Weights of a small transformer language model.
Size: 9 layers, width 128, 4 heads of 32 (1 for keys and values), MLP 512 ReGLU, vocabulary 8192, 4.24M parameters.
Architecture: LayerNorm before each block, rotary positions, no biases in attention or MLP, untied embeddings, attention and MLP in parallel.
Training: a variant of Adam for these matrices, 159M tokens, 4844 steps.
Each number is 200 + 40 x the weight over its row's rms, rounded and kept within 0 to 999. Layers, rows and columns count from 0. The size before them is the row's rms in percent of the matrix's.

# layer 3 MLP gate, 512x128, rms 0.0789, rows 0-25, columns 0-127
104,91,179,247,199,221,265,161,260,238,203,169,241,178,180,195,139,173,128,200,164,178,162,256,147,174,196,228,139,182,196,189,243,240,230,178,230,297,246,224,173,186,195,186,244,263,193,198,139,166,123,208,216,202,140,285,233,254,196,215,209,196,213,201,187,220,147,175,215,271,199,190,184,274,153,140,211,259,302,177,173,178,198,219,208,220,165,243,199,132,184,226,236,226,283,155,203,212,169,151,245,180,187,277,249,251,191,238,179,173,201,189,228,199,190,192,165,113,211,187,131,229,188,214,236,228,243,169,151
106,180,172,214,134,244,222,182,187,234,172,134,211,243,145,225,169,196,227,145,192,186,181,224,237,169,206,266,201,271,175,199,268,262,193,190,226,173,213,147,167,221,280,202,221,262,240,191,238,145,215,188,126,157,201,204,188,228,183,251,214,199,244,242,290,180,179,207,146,226,175,217,206,185,164,140,208,215,293,171,138,184,182,198,254,156,187,176,159,152,189,181,244,178,205,139,174,195,255,156,188,204,263,240,185,279,172,219,204,214,175,143,223,236,260,176,159,89,117,225,138,211,173,229,196,268,224,179,110
083,214,145,272,217,236,166,113,219,246,243,206,192,111,227,136,171,192,216,198,219,201,173,143,229,157,163,161,215,236,135,254,190,276,206,248,192,180,202,225,142,212,246,212,140,266,164,213,170,201,247,162,237,161,232,307,272,107,170,241,163,174,225,188,224,226,126,226,182,166,241,202,176,233,242,216,234,266,179,201,133,240,270,210,189,258,188,226,145,236,202,186,222,178,109,218,256,165,224,196,224,202,200,172,203,193,153,193,253,200,147,209,172,198,141,231,119,160,218,190,225,238,220,214,235,185,234,245,221
113,157,134,212,177,196,265,97,195,211,210,206,195,207,223,190,187,214,184,201,225,184,168,195,199,268,240,228,177,182,136,190,256,206,212,203,213,223,180,228,266,150,210,122,151,206,240,235,203,229,167,303,254,165,225,193,233,198,173,181,201,200,183,212,155,199,121,178,160,197,151,234,228,175,230,158,200,186,256,225,211,162,252,239,167,202,173,216,232,227,206,231,260,217,158,213,251,220,206,173,235,149,228,217,182,191,136,266,126,148,220,125,228,220,263,220,91,122,187,251,119,240,204,174,319,163,177,151,217
098,128,144,201,207,233,208,195,212,172,172,199,206,259,188,152,121,182,210,220,261,197,174,224,246,229,193,163,204,187,165,169,238,187,200,239,210,220,172,212,210,178,164,152,185,161,235,195,243,210,166,233,183,173,212,192,169,202,116,248,257,187,211,205,195,186,235,274,243,315,167,190,143,201,140,157,218,144,260,219,156,132,208,227,238,194,155,191,145,208,124,217,185,239,200,73,196,167,212,186,252,133,245,203,280,239,113,189,228,256,181,216,213,215,249,208,253,135,215,160,156,195,316,244,183,198,194,200,218
092,174,212,214,228,210,219,165,165,172,142,252,214,233,186,210,274,132,202,192,221,86,186,140,228,183,234,256,200,199,194,120,204,184,174,290,173,239,164,137,137,248,248,153,152,255,174,187,238,203,201,244,229,227,150,257,195,186,147,183,205,158,189,240,196,232,105,240,187,219,222,204,109,274,130,192,258,203,235,226,185,183,110,235,190,236,119,197,167,247,210,206,237,244,230,178,213,221,246,168,215,176,260,184,210,186,204,167,175,237,172,176,204,257,249,251,139,130,222,197,225,254,208,207,161,219,229,154,192
102,161,209,232,235,269,201,235,245,141,177,211,163,242,147,203,243,167,241,215,183,234,167,167,211,251,204,154,222,92,109,141,290,167,180,259,135,220,235,182,142,240,142,174,237,174,213,147,169,185,169,205,210,219,236,191,257,195,126,208,232,204,244,141,233,240,201,209,262,269,179,235,177,220,196,186,159,189,255,159,181,163,204,192,252,224,203,260,200,174,155,170,217,157,239,170,161,275,163,152,162,166,247,174,205,184,139,260,175,154,191,181,199,176,231,269,179,200,206,275,206,235,210,146,214,271,256,242,166
105,150,172,194,249,213,248,167,253,225,146,202,159,212,198,264,208,123,155,157,221,149,156,239,161,284,169,240,225,162,187,118,223,193,138,210,200,213,217,226,179,149,161,129,182,256,201,165,206,161,173,296,204,240,265,223,156,222,223,188,216,226,177,129,200,206,186,163,183,228,219,244,173,273,247,168,195,241,218,205,184,122,264,198,178,180,247,260,162,220,250,183,238,184,226,158,188,153,167,173,290,169,175,228,225,151,201,281,177,169,188,124,165,192,241,206,195,217,165,253,177,246,202,208,211,255,254,153,117
091,180,184,197,275,251,135,206,168,213,139,168,148,151,158,184,180,214,223,197,200,170,165,130,216,273,223,147,183,178,183,224,213,205,155,318,257,203,177,209,176,201,224,222,179,222,147,215,176,130,224,208,177,271,271,280,255,226,143,260,286,234,188,148,214,206,149,137,192,266,139,179,160,213,206,219,187,206,230,245,181,201,190,241,185,191,187,224,141,194,217,156,253,254,182,154,221,153,174,192,238,188,204,266,178,194,164,164,130,178,252,174,180,183,138,252,128,195,208,131,202,166,199,238,161,278,235,223,221
092,162,127,231,109,149,185,187,171,207,209,216,179,189,166,155,236,254,205,164,238,172,147,120,195,188,135,242,186,192,168,218,176,172,129,234,249,267,201,190,167,228,186,186,169,181,201,212,214,222,192,153,203,300,137,235,175,202,198,203,178,201,251,240,230,189,206,199,283,254,276,171,187,236,250,220,191,180,262,241,221,250,166,259,226,211,187,172,205,115,141,161,269,192,232,145,241,137,188,154,291,244,163,152,253,258,177,246,102,237,243,242,140,224,236,186,214,196,217,182,209,175,222,178,207,170,182,204,161
098,203,142,220,161,248,204,201,229,194,208,161,170,198,150,293,275,146,218,194,220,202,200,204,203,245,171,222,179,150,218,169,272,214,185,191,241,288,179,190,262,221,195,178,233,185,162,213,142,159,217,216,193,268,178,211,187,188,203,154,231,196,216,178,174,218,254,192,205,221,170,211,79,212,179,246,191,253,254,189,247,140,193,263,169,130,154,164,225,143,196,220,196,197,217,210,243,132,169,181,233,196,250,239,257,170,101,157,125,209,208,187,172,113,189,143,150,188,112,159,182,250,224,198,211,292,225,259,174
107,242,214,238,189,224,173,157,201,242,225,95,171,199,201,224,197,204,216,160,197,253,220,190,113,197,180,170,212,196,83,244,188,200,183,163,233,299,247,214,268,187,205,226,203,251,192,227,130,81,153,201,163,230,208,197,206,226,186,215,227,203,185,254,236,234,201,215,163,214,198,208,165,199,168,144,182,221,240,140,162,180,253,208,211,211,160,269,114,182,230,188,274,139,210,168,245,230,183,188,226,247,184,254,176,286,187,220,179,203,230,128,175,232,157,163,172,206,190,281,103,205,192,199,251,180,179,227,136
101,164,231,201,158,170,171,124,166,243,263,115,202,182,123,185,162,187,190,148,203,215,234,188,110,163,162,194,143,174,230,236,210,210,262,231,185,231,191,204,136,260,228,209,199,197,210,211,278,233,199,263,178,310,247,207,222,214,221,228,267,198,166,223,173,178,151,225,246,206,230,274,185,178,231,182,190,213,219,179,199,158,225,208,132,93,279,218,207,151,208,184,193,201,217,196,158,213,179,167,250,228,249,158,185,244,178,144,187,195,301,174,145,182,196,221,197,218,215,175,128,215,242,179,217,277,182,234,107
108,123,217,188,254,225,123,171,183,246,240,183,210,154,216,167,261,140,178,155,129,195,196,204,208,233,227,256,216,171,181,201,233,235,209,138,199,206,289,258,224,212,199,206,194,252,236,204,205,186,210,258,188,253,228,268,168,210,221,205,209,212,233,265,167,115,169,150,186,256,167,187,182,261,244,109,218,160,249,161,194,166,142,182,155,158,177,229,191,228,250,214,185,227,160,158,210,209,212,129,317,191,245,152,189,170,233,257,133,231,181,194,252,161,190,156,157,123,159,200,207,195,192,198,175,204,300,198,153
104,192,234,191,155,283,209,117,120,212,210,165,224,243,218,280,225,189,208,191,178,154,213,171,165,166,192,242,191,231,174,111,226,260,184,171,212,225,176,216,143,134,233,235,232,155,249,167,208,207,171,271,210,266,188,227,159,191,303,217,245,225,155,178,182,141,196,219,181,174,247,191,214,209,156,155,235,264,229,152,166,181,243,224,217,189,121,254,184,141,136,214,221,221,192,171,289,186,194,172,157,147,254,246,301,291,206,201,186,198,260,188,196,173,157,202,133,158,161,245,185,178,191,196,197,247,199,196,203
094,138,170,219,175,189,249,224,200,182,279,159,188,197,241,205,191,177,242,192,211,188,205,215,166,266,148,173,185,164,186,110,239,257,156,162,154,200,201,233,173,189,278,197,190,261,226,224,200,168,247,220,161,223,191,194,244,173,238,264,199,225,263,230,228,224,162,258,129,215,301,170,206,232,175,236,249,263,252,141,112,115,238,211,257,219,88,249,149,157,153,221,207,236,165,149,203,128,171,242,244,227,238,186,152,238,275,207,205,195,184,222,188,198,172,165,194,169,179,193,195,161,168,165,203,234,239,158,162
091,195,222,219,213,193,136,256,196,200,178,235,210,220,154,261,259,229,163,225,188,170,230,197,138,206,229,212,142,215,178,209,264,182,198,261,232,201,196,117,183,225,97,96,240,164,207,205,152,210,215,136,144,187,183,227,125,154,221,193,185,224,218,147,251,163,175,154,204,158,115,187,230,224,207,200,117,180,195,139,202,237,181,250,140,184,244,250,250,206,207,191,246,224,227,183,278,262,141,261,231,157,179,267,164,194,197,247,220,187,173,233,160,122,188,262,149,172,223,180,191,218,230,246,139,235,261,226,181
095,199,82,209,186,236,138,123,182,195,250,217,199,188,194,238,101,178,192,194,223,219,177,182,236,172,205,156,126,236,146,229,226,161,159,207,170,200,281,221,197,224,205,176,199,257,211,185,119,197,190,221,228,239,131,203,215,134,193,215,151,207,159,166,173,249,226,215,203,193,208,183,165,213,211,203,202,157,254,239,217,237,203,262,166,158,188,239,166,202,208,175,325,258,225,145,314,218,221,175,198,152,249,203,247,280,185,245,198,138,171,119,208,154,195,164,196,213,249,260,153,230,188,252,196,163,226,232,182
108,134,183,215,209,163,201,161,236,181,210,181,256,222,176,259,258,201,191,249,173,219,142,213,114,191,160,215,174,136,211,200,233,203,200,208,240,254,233,217,221,167,202,206,237,214,173,198,313,252,186,196,157,249,180,145,133,233,243,245,205,175,198,154,245,193,217,155,119,237,220,182,176,178,178,185,122,183,234,148,174,59,209,246,217,216,206,164,124,126,224,237,283,187,227,178,215,196,164,214,214,200,195,241,226,204,208,317,173,280,210,217,210,248,262,183,241,148,266,193,180,192,213,236,205,184,208,197,159
096,106,127,217,218,183,167,149,241,205,174,287,213,225,186,158,215,228,225,192,257,164,155,180,161,220,164,250,214,239,114,253,206,215,259,269,189,240,208,172,154,253,113,149,148,186,191,220,194,189,179,186,270,211,194,167,147,180,183,218,158,171,178,195,191,226,215,121,233,245,255,162,263,215,243,158,171,276,242,202,210,178,218,270,178,224,207,182,213,142,173,176,292,173,264,212,234,119,189,139,185,176,187,156,193,190,133,209,156,185,174,150,219,160,147,201,148,214,193,182,165,290,196,228,252,217,196,161,197
108,204,182,236,228,162,202,206,219,285,226,120,239,212,170,203,221,176,57,191,215,186,223,222,195,183,250,183,243,205,171,189,222,232,189,216,153,226,196,164,230,233,209,219,231,173,232,173,108,129,221,178,182,248,187,236,154,164,184,204,199,207,286,205,156,199,216,224,162,191,122,239,223,219,236,186,175,159,245,224,172,218,270,229,216,136,169,205,229,144,236,225,296,275,170,177,254,243,161,134,276,191,162,234,172,163,217,150,124,153,228,179,182,221,136,241,162,188,194,270,137,204,258,213,204,192,258,178,162
100,208,161,206,171,153,169,127,190,218,233,135,233,253,178,201,234,169,206,127,230,256,221,258,182,284,209,206,203,157,199,199,228,260,261,265,235,181,159,138,206,195,157,171,255,153,168,184,246,203,173,187,204,226,95,214,119,196,215,233,188,137,199,280,219,212,185,199,239,215,202,150,165,221,172,181,171,223,254,217,234,206,182,237,148,180,197,195,176,239,236,146,169,205,177,187,237,163,127,197,189,147,209,188,279,253,184,147,218,252,259,232,159,274,270,260,182,179,288,160,167,189,152,285,199,206,191,150,221
093,210,204,184,225,278,212,139,231,166,135,126,266,166,230,187,131,172,196,237,252,245,175,206,206,178,230,192,219,256,210,201,180,285,263,155,246,195,165,170,197,223,233,207,107,199,161,213,156,147,147,242,240,240,180,185,187,193,172,168,218,214,200,260,229,207,206,151,249,176,175,145,152,212,220,182,145,228,207,165,125,117,227,220,174,209,205,177,174,273,236,236,223,262,165,129,286,212,139,111,191,204,163,230,249,214,252,219,167,249,265,198,182,149,178,221,201,169,276,241,207,233,206,169,185,193,244,130,204
092,226,188,219,206,178,288,130,233,150,169,246,197,265,192,209,220,249,185,211,288,183,151,199,152,187,192,239,149,129,143,109,282,245,191,214,185,169,212,244,182,169,140,186,204,207,159,106,242,145,180,202,187,188,184,205,191,147,211,262,169,205,206,215,207,148,241,158,241,263,218,287,174,207,166,231,169,164,197,221,266,173,150,203,258,186,155,153,146,184,208,228,194,181,190,144,201,139,224,242,211,175,227,178,258,150,165,229,206,215,162,138,251,234,224,232,190,178,226,135,146,270,235,254,260,188,152,181,168
094,189,204,219,240,200,119,129,162,174,203,182,202,230,262,212,153,170,179,168,195,181,205,197,211,265,310,239,145,238,201,177,247,306,276,159,217,203,246,229,182,201,159,251,222,198,195,241,226,215,150,178,232,268,164,284,211,185,158,186,230,212,104,233,208,101,104,234,157,251,166,183,169,205,223,186,289,215,247,166,152,207,228,211,192,181,157,147,159,184,221,207,177,163,120,191,239,165,167,156,228,122,203,253,193,201,211,203,262,191,245,192,219,199,164,217,217,166,184,236,175,207,170,155,185,174,179,199,145
078,176,217,254,171,205,230,220,160,200,216,225,259,197,216,142,220,167,156,185,252,180,255,204,247,198,269,208,265,194,142,240,196,173,197,170,193,197,209,99,240,283,214,239,167,227,247,199,111,176,165,185,242,171,206,221,199,203,207,125,153,109,148,240,207,207,189,216,182,173,168,138,217,244,252,207,162,266,183,89,218,211,242,184,178,173,217,227,189,216,162,219,231,143,111,185,255,232,255,258,247,212,189,161,158,181,200,183,236,197,209,263,200,222,159,173,201,239,193,259,249,190,191,124,263,245,216,296,205